Weights of a small GPT-style language model, trained from scratch on English Wikipedia: LayerNorm before each block.
Each number is 500 + 50 x the weight over the matrix's rms, rounded and kept within 0 to 999. Layers, rows and columns count from 0. Numbers have three digits each.

# layer 5 MLP up, 768x192, rms 0.141, rows 162-211, columns 128-191
439604493585543550425582431551501601563528553494501615510552480549580552547492500553461464467532436604421465495398518526531604529450524418382556533444429528504566455612563511528549471566475548
532523423571491507518416528586541563460460480433556498540398533568514549505416473508535468525422543510554498504602479441541460513514498457564430526532515545545463448402495486459582533571370490
594534461477463466501485426507523501555485515535529408505461490429534586561420473404499426521505496478498518409595610502449500486496481518504567466497506438498514436541454451518410534557546426
521436442536489572428556429497413580454442499481503522480528552522610480488473451482490603538488519488454552555489603455493489487512465496558569497463478488473536491562455483565494461579491502
483505468473506367470542628353492544568502505528477510534433576538504507516480522576448575576438467420530563462404569506519552500496491433412519576459511419570433495481561506505628519537510382
502472397477479508479539571502386518473528467485521462463503478407593576510492448490409491509603400472519488525490515471643521390544620460556472508586555541507513556556489509472588435522497468
509449483456524485496492508503504520517512533463479508444520401525461495508471421561528474532510492492574453510579534587467565496508464430554500518564376459595532481494488561460508384565527450
485475470489585440447520419492436525529466549553484475529545459484590537434463494554500486498490524486532499399568556540539494532528437434550458470508462538438572489495518506510525480520459560
452487515501524420426539497469534479504542449517514524499529462581475427474518548531555507486511448503486526584427490473447495577515604571412461513529488508555509563472548530528537519484546510
480434452546456480516534511518481378532578563440495426526541472411447490454465539538651523539578441328500473511460603479481526523366515405519589458444595564443509443511585516500539502462479418
516515501548531450579527466495444559470449531496505583557535569556545456546534555432488592512566476523510364530637532468508450478467496534488561428530433511495480556492529501467504552426394521
521454386482504490476403597503520520494502385377473505515527450534457573546475474502428562519523559543407512465458502563487447529452395435537408501488479429502571643442405502538482457519526552
485523526561461481490485477508450577451566538477527484497481448449516403504480538569452442541623435460527458479541578492533579473486515484526481491537467505538527506604471479452484554447617569
478574541490422601476515443544527443557391437464443498466479415573497538505475529492495411503499481474467493536447532553490512523515495503536523531426418456599432557511468467416499628494539429
410506422522470617450536516475457532463511477515417489542533570563541446468582470508520493523567534397393438458473454463448456429361569555511555522510608524509583508468428485499431540438534474
481497494508494584395489494575501477530436502472437540502520508523515478470444593505402448464605525456480540467500497478448586447507500591520591616512554454497506473562496537506438455537495596
487474508526556623567554469411483491462401558530411495399404472528582489383531512532523532447495469483531430442460609634522537479506573525562589565503457501507508526508542488529498537621514562
477501488373495480472508482479539493522542501520523566502523531585439496504447478509539526479533474580454597483516567512527526484536598581577478538406552476459547529623453587546529511473547511
548456516473535510542535521465432454434482511447496471457461556471573415523581464508546504544500522437559411508669481479525363522486566550437543440467518586516438409465589481511453506474480453
515576540507501494554435491447400407517504525595528477454469514443468450577552526515585430536623426489582498612431499591421535538532536607477504464483453486530512535436552520439488452461429486
559527507471502474460611479488493536495594530507493481480425445400464474484412483583535617543547563535581474432469578525472535500485588391415510527432422462525522502499437523538553498494450500
504498401573543574474538523496518478526493520413443561509453467526575477495483479438451474511512580498463427489469578512541426495498556456516533499482507420519517423481592541486461521371562475
465404430525479486555430429516583558525501472518438495553543434464540481486448496464532609458518433421542445450528556516468472567552474569538564441553480493468480522549487505419558447431447540
467484520522449531438486601432522387492517376535480474463432487537599484536506579498516510531584456564536537475550552591459424443499432503459457514502504411464590429501571449501487503461543439
517467480536483523437421505502592497479473446524475509480479548515434538488522330467519512415480537580491439540507582534492511464574466448517520507558468483514509458461581497539420479560580579
438466522517535460546486573497501527478502473548484570477439527526475549521531488567425538584488424548531470527471602481487472521581473526498487416469506534418493543499552423441497565439504479
537486485464567523508412527527514478551468573538483527480479489455535474482486556499519578470509491491567489455523504460509551529523521550532517481504425492518572546509499480510500526536601545
485528456529497402455552486478451510523489459451545483509455348571591471552535437534454484503567538573561391559478478434460529520460423448455533515476462548408581554434516542436619440498615462
480407422479548530462514556527545524509420515501638596451492467561427458518568498475536478485477510493481581554490571527482478474469506454521493485571435481469471481579554492487493511408497497
508525525516462452430485446585527459492492523492503522502481545556514424493548591501514536540417461488561542498416425483455446606542563461452544451438412525524537497586516515421529574469432548
482405388432471473550496533518498513525496495498551462597511413476521508460559509485507495384462481494545538478484539446622517439512481597537487550514445576499430524489471431437560547504469452
478477583528491474516456567511471387452490423423583522479547519480562561576458479465500545507473507481464553498375427483506520503514482553568505507464465542551514476576505504487501476489421476
501525436454509494375512454547510394455447556565458502526499425505568481497464513441513447487517445479616588487564508423501547515533517469468531477507604484482522388557494387469524595510584544
523432459497492598593505531559526494372509512586546494444559510542481526525496495481485535499535504607558482469507497565565542558458419386370468542400454462456489474583480517563476541379428502
474457432442471550484477437411518465524472508512544520456427538463470501470478468462544546561575509410549549464462488560495507426497480451441424412509488532489471554539556488512540529521487596
588461471493498497504456489456513537486457517556509480482517460470396541545554503576552486514471449404462481526497454515516452544483529506471441421485498513523572538461467502547519475525462481
485559470494473471392429486516546428435573526510515548504606504414512470415536417467587458436458446431491545585489413540530520532402590468378461581461540421549567561540490478558574542510478562
526473507552517424414524500449511450494523543406518590423429465448482504416572428553478477589501490538570484532494522475546421470554530470478539539459395545424480538510496580560590521481418528
509446485548478534492412583466398455481590503520499550504504544468554520446486521463551526475531542460515523549438573523465581463448543540543509606529542508472555453505511487542544559529468429
516485505473525545422460536361475533533475471461531515536443468545573497507445527531507469495565486425473524533546503463499463455508563429478499591449508511499488478533494444537484504490519518
519508461526478550570560476505533476582535463469442442444620483595503550412393561503516556588551454516528460518488526459570554411454590482594502550538527469508456399571562357566574498503528522
444501448516568549454427465501579511544507537423476469522459495511434564481439417461527523441424451562569461554315544486554489510477517519582520555466468495562398457504526511577501489491423497
471481474495492587472494493466501471464516586515555445404505541491505597536426473401508377498503541650479388512414461509427551480482614475472469528557495481486531478613522461559486482473554497
447552495457426561479438608530512417496588455463432556531497531550474428465469482525498587548512444464460473529430474561548571448498555440468432410510454470511473440528568462537424432467515561
466453530567525430497422584460499542527467520483493504451505427602552592453487491457458463588473511589483499598504469458466481494524504553452513470487498446544468541487435437467561514451433451
457498552436469501491483391497514409407517477478541487504547407565490507502475429548487499501566514504535555456496537474509503594618485573455530466609405414551566563549520379531521570448518585
511436501468562586514399617456472454454501451531397485473458493543532526447447477518553493497503454541562509449388524378589500485475486509593502576492543509471454435528529541506533412521525487
563481531538459515471397468566449427518496370455541489538594508547428563449474431565467511540597522411501454441436453555485468497501483530555445529503517577466457425558551504515511429563470446
541615389497466546430454493540568499533500522416453449488513448409475413494559473548498521527571489486503539420574589504438544542503571528559441419467582479462468456523522442441516546487512481
545481522453554468500508418514514518476466537463525459514518550514522492504492386468455546494485441437442489496474497414497520487520490510487506549466488493495429514496479470463547485520507510
# layer 5 MLP down (transposed), 768x192, rms 0.114, rows 162-211, columns 128-191
517497397488502475510440389492627532504513547542547505535447455493473502425541520442493484535463544481455482508462505492492538438500488536529538469508461458455422495465428492560514531440531584
526436535584485506488492474564472524438488578472567606481632517465509461469533552471471464456425494437430485436526428509461489509494503589456441552528545517524435564404458501546495636614507484
535349578538522492517514625539443518484494521593489408546539433490525574496464537553554537477456578435512508496474408459546515532586504550460518487566580452519431477533499678526485493534584488
454492467554489486454491506477522527528555528524563433468403455513535593527466522593558542367483504477423436449525431430577467518492528597514530516491481545507485560424565441419487498532499475
517492592442553505558452485412473440413501534519481460523472576489515565443473543559576469509425480561486443486510392578496550461453448501451499501523443518475487545508549526519426524531503507
501557448485486548589497550513505473438511489509526419558480505534449526495496455491578553492524476461618378498483498447525587521484518526572407408540466602442416542453532501574465438441575535
477444536571436376475510530493532451498473609490596506487585481510532490458492433558519483548531417503513479466465437550623471529546451524452495552499482418525531551513465496530507522432527496
443454551535513432440461411403511548483480471431571481542487404479401596473544523478463541496479496513472524474525493462487479439563588579399471506497454422560582504498467462523455589469495490
527463427512381578462487554435533592485404515522464462503456534501486542488399441476490496426532439491496461519464478532425487508469514520492416494451479472612483481516536419511466452428557572
531611546437445393573479487496514490514506428444518459576591470599462466622518517544575459443585480571480533460536508436476363564557542377545482453475538489517467558415507498442484383466530527
558422533475479626456486519461483398448507469545469478492449557376535451550604575522482543536461547531558547557431439474469552495475406484495469524487443446482458431503587562477565522499463467
516527552513545519509444440438507521489473561532543495386473558568528489438482555508517445544471464504508439501442555491558429572544491514467477508405499505452389533451576504402503430522557560
521578512513475602473475485537493494465593489414466462452549383406590579530586539437515546462473491476455505555476533608534507433557461501501501552622485549516463506471499446485507536473526383
401459464433600446493573484503550574523527480516443522502480436457476546468528500474525499515487440515499506512495513482423492473488506511539481556468510457554481503515469474505492442486537529
471444488555513460537543480476502478575507505451543420572396523381531481532519481462459451591497517498474611594516460454487419469534572539506423449523452488492554411459472479532523507577488505
479506439504593591508569477554420492557422569429568503540495542465419487548533416449472500540458530522493426389553569481488496514629536541529486520487497523505460642501427509482425473494495518
457528546479492555503531505478457459428465414498532495549487562382466550554534467519543516460418452501443461497483525443501447429530627504527449465471549480528386499542538526480446467539407560
499517552415453480521489388530456544499526548496496550537526502354477371480488440490472575558523453491500562524503503440462464498525515571498490559450436508530505501485387545476505387485572445
591526449540505468567532563576463468506520577404547537507529550496566482501493464524514502550453487505506466504500590491462508455515478555513550484563477484546456414431458543532449506391580369
506425521535608568611540512468559497513546453531539454519478542574474585551523549522579534549484540508447513532497512477467539491498475488582550501511531480452447392501440461521523545491361523
587481522478545465530505525523493464590552511552459518491580541502520516427585557467503377526521521423408563567532492509565460498542445402392475449475511555410501478460503505495500518496567477
605497464531437507432419492504485488505484459498503560466512447497508466568519487469557507408483476490438496468530527444439419500521485541461532433438517458515471457464445515498548487465484499
446474521387376534456502476554509369448553479424529499549442497544470365558615514507492458540521470598489456375550531509443529455570497563461538499478416603480501452466522497371534496429464445
545494518496564548455516510603498571486443515521571553438514540533451465531498449548526500443483448448486415558499519459496469504570527503376471457485578512524325432427615462412440533516488477
473485482566387456431478566602554512474567599441512680444387522506502469448494480528419556492557441506556425625440500476484505540486565503358546439580452445478527442593476541584433526478496411
556594452654509521572531478563487530550497550511604459597506512469471547471463405362487545382433450476467416475522365492439458554538541498465416384508468375502446507498437494509423374508473442
562619496518501533522511475462488500509463465445508537443431477460488441485475501496559500531432496383537558489480438464539493509479579509539483567563470507529549558542408493496500560502507591
539457513526583518477398517560504433511505466500566587565517513436395432532479534517516519492447541454464538462501429484514436507565430623522486490521556561469436561454530506467539396477527427
422479412479471456489605559474479555480479452454420450483468527508446609451539531510424498468531442533566531470492486506435628498576620548551515468556503594553426493463485540448411492537426470
579471441481492535587490592554448362511497487536415504505503489463538531544534641535503470505514374455521506485466548560456475458560456511602443523590408468489488484543459473476534489542515485
454551558428471515412460496508482601512532599482436470461565543493481548464383512526441516480492532451429494417533503505460485544522631549532547530624558411509577515479392478536458427450484493
491581437556465502565533572456525497495620454491547533599519512487442471442511428557418478449435552442467598538555505467592535423472464442498479562522545546482460538430462449576582529418526554
450496449452471458568490483598393372537543518503529426595482454500450536523478515487507505527464586590557495484541552557457558469554463540515538552576421404440436501540420444498489517459633516
513473553598583466506512453501474546468422587393579435508551598515503519433429573544451447405626590429534576483393445448500517592583487482496401525537488546471505604521429464435461463387507434
534463522563502481481513522452535532480577515481523473498454484506533517486521515484518462539474488507485452525406456496480514582601529488500474578483561479547459466525522566486567521552456469
506515552561514513482472451529486402491484469521570417430579579465518483482485467423502478470507510470608467462534487551506523499578456566428527539491461532522496499580579489495545471477444480
575526535585506457501444417570434589460492527481547509571591478489524572499421449487533576460534466470502515487517415461479528536481470560581568447594457414613487573480426503500419454509565448
524518635465588443549551474581433523461615528534600422511537440584432483406534589553482396490501448473524564479452366645412489609465467479480487519475444457420419558517430409543469425566587462
476425569541482530512516539447509551460427489503510464515520503437501533603427552606580495532569444522537449524481449468551547445466426531422482452464524572442435472439476562441562433463503490
479550494490473462509446460456565482555494462630544493529506467480451492500497446588550533531549465491502461515435494493434461576447472574581412500575583478543517462450440523514538510568524540
556475499418395576445485535647447479455521613430635511610530471382466588481472511483450486400449517521393489531536440451511538522622481590469480524635476583504482582504461480439436483489411469
537537539494589480561498549469576424399504474401627526481470455552515496515436517489471478456452566508490458526497562526474422638516487505523549423484465573484463450492517525526535440488488389
549480512413604477470451516447547456492505608437386485516490560539485528513523527481422451399503515470547471451608507561501514564447528581532509546461510446496420513565483564522447585499496488
459430467475563544467558555522480491514595451443461438592456379523576502470452462511442532558502587534489477608499511407482556503440480520477575607566474399511426474553490549487559366549482435
539500432543554472561444473461563458478464480439454569448428480453563520491439495515558467504514534596564546479622557570467528469508528469551507447510492453535521476488474508441529466471478569
556526568549451436488452500585474485452462496476477470530408463481491466588467602523466534520443397493506464600531506544530449510425417507462501508502456489548606424515520469501546484558564573
456534472501554534511505481563555523519518531574487444458526552473514490529563486442500443425398425514428495566505558426527506597513425481550413497489484491492562488557514507488514537510456501
484485513590528502489572477507432496515627365476514481564562540555524455508476561507520455553572539570443562534456528448416503473491434458541409570396497590590491533435575589543550469467498456
444548495493521502472513495561464467546467560478452452518436497477520569469503491532490477492483519448487549488491522532457464493610408491441452533553495480482496477513466433500465466491463443
531462593577463497527529491512455498486488546463450488480470507491475547566429454549508474446436475514479522456577526495481545520504454531551460518476550531508545498427506509479420529525462487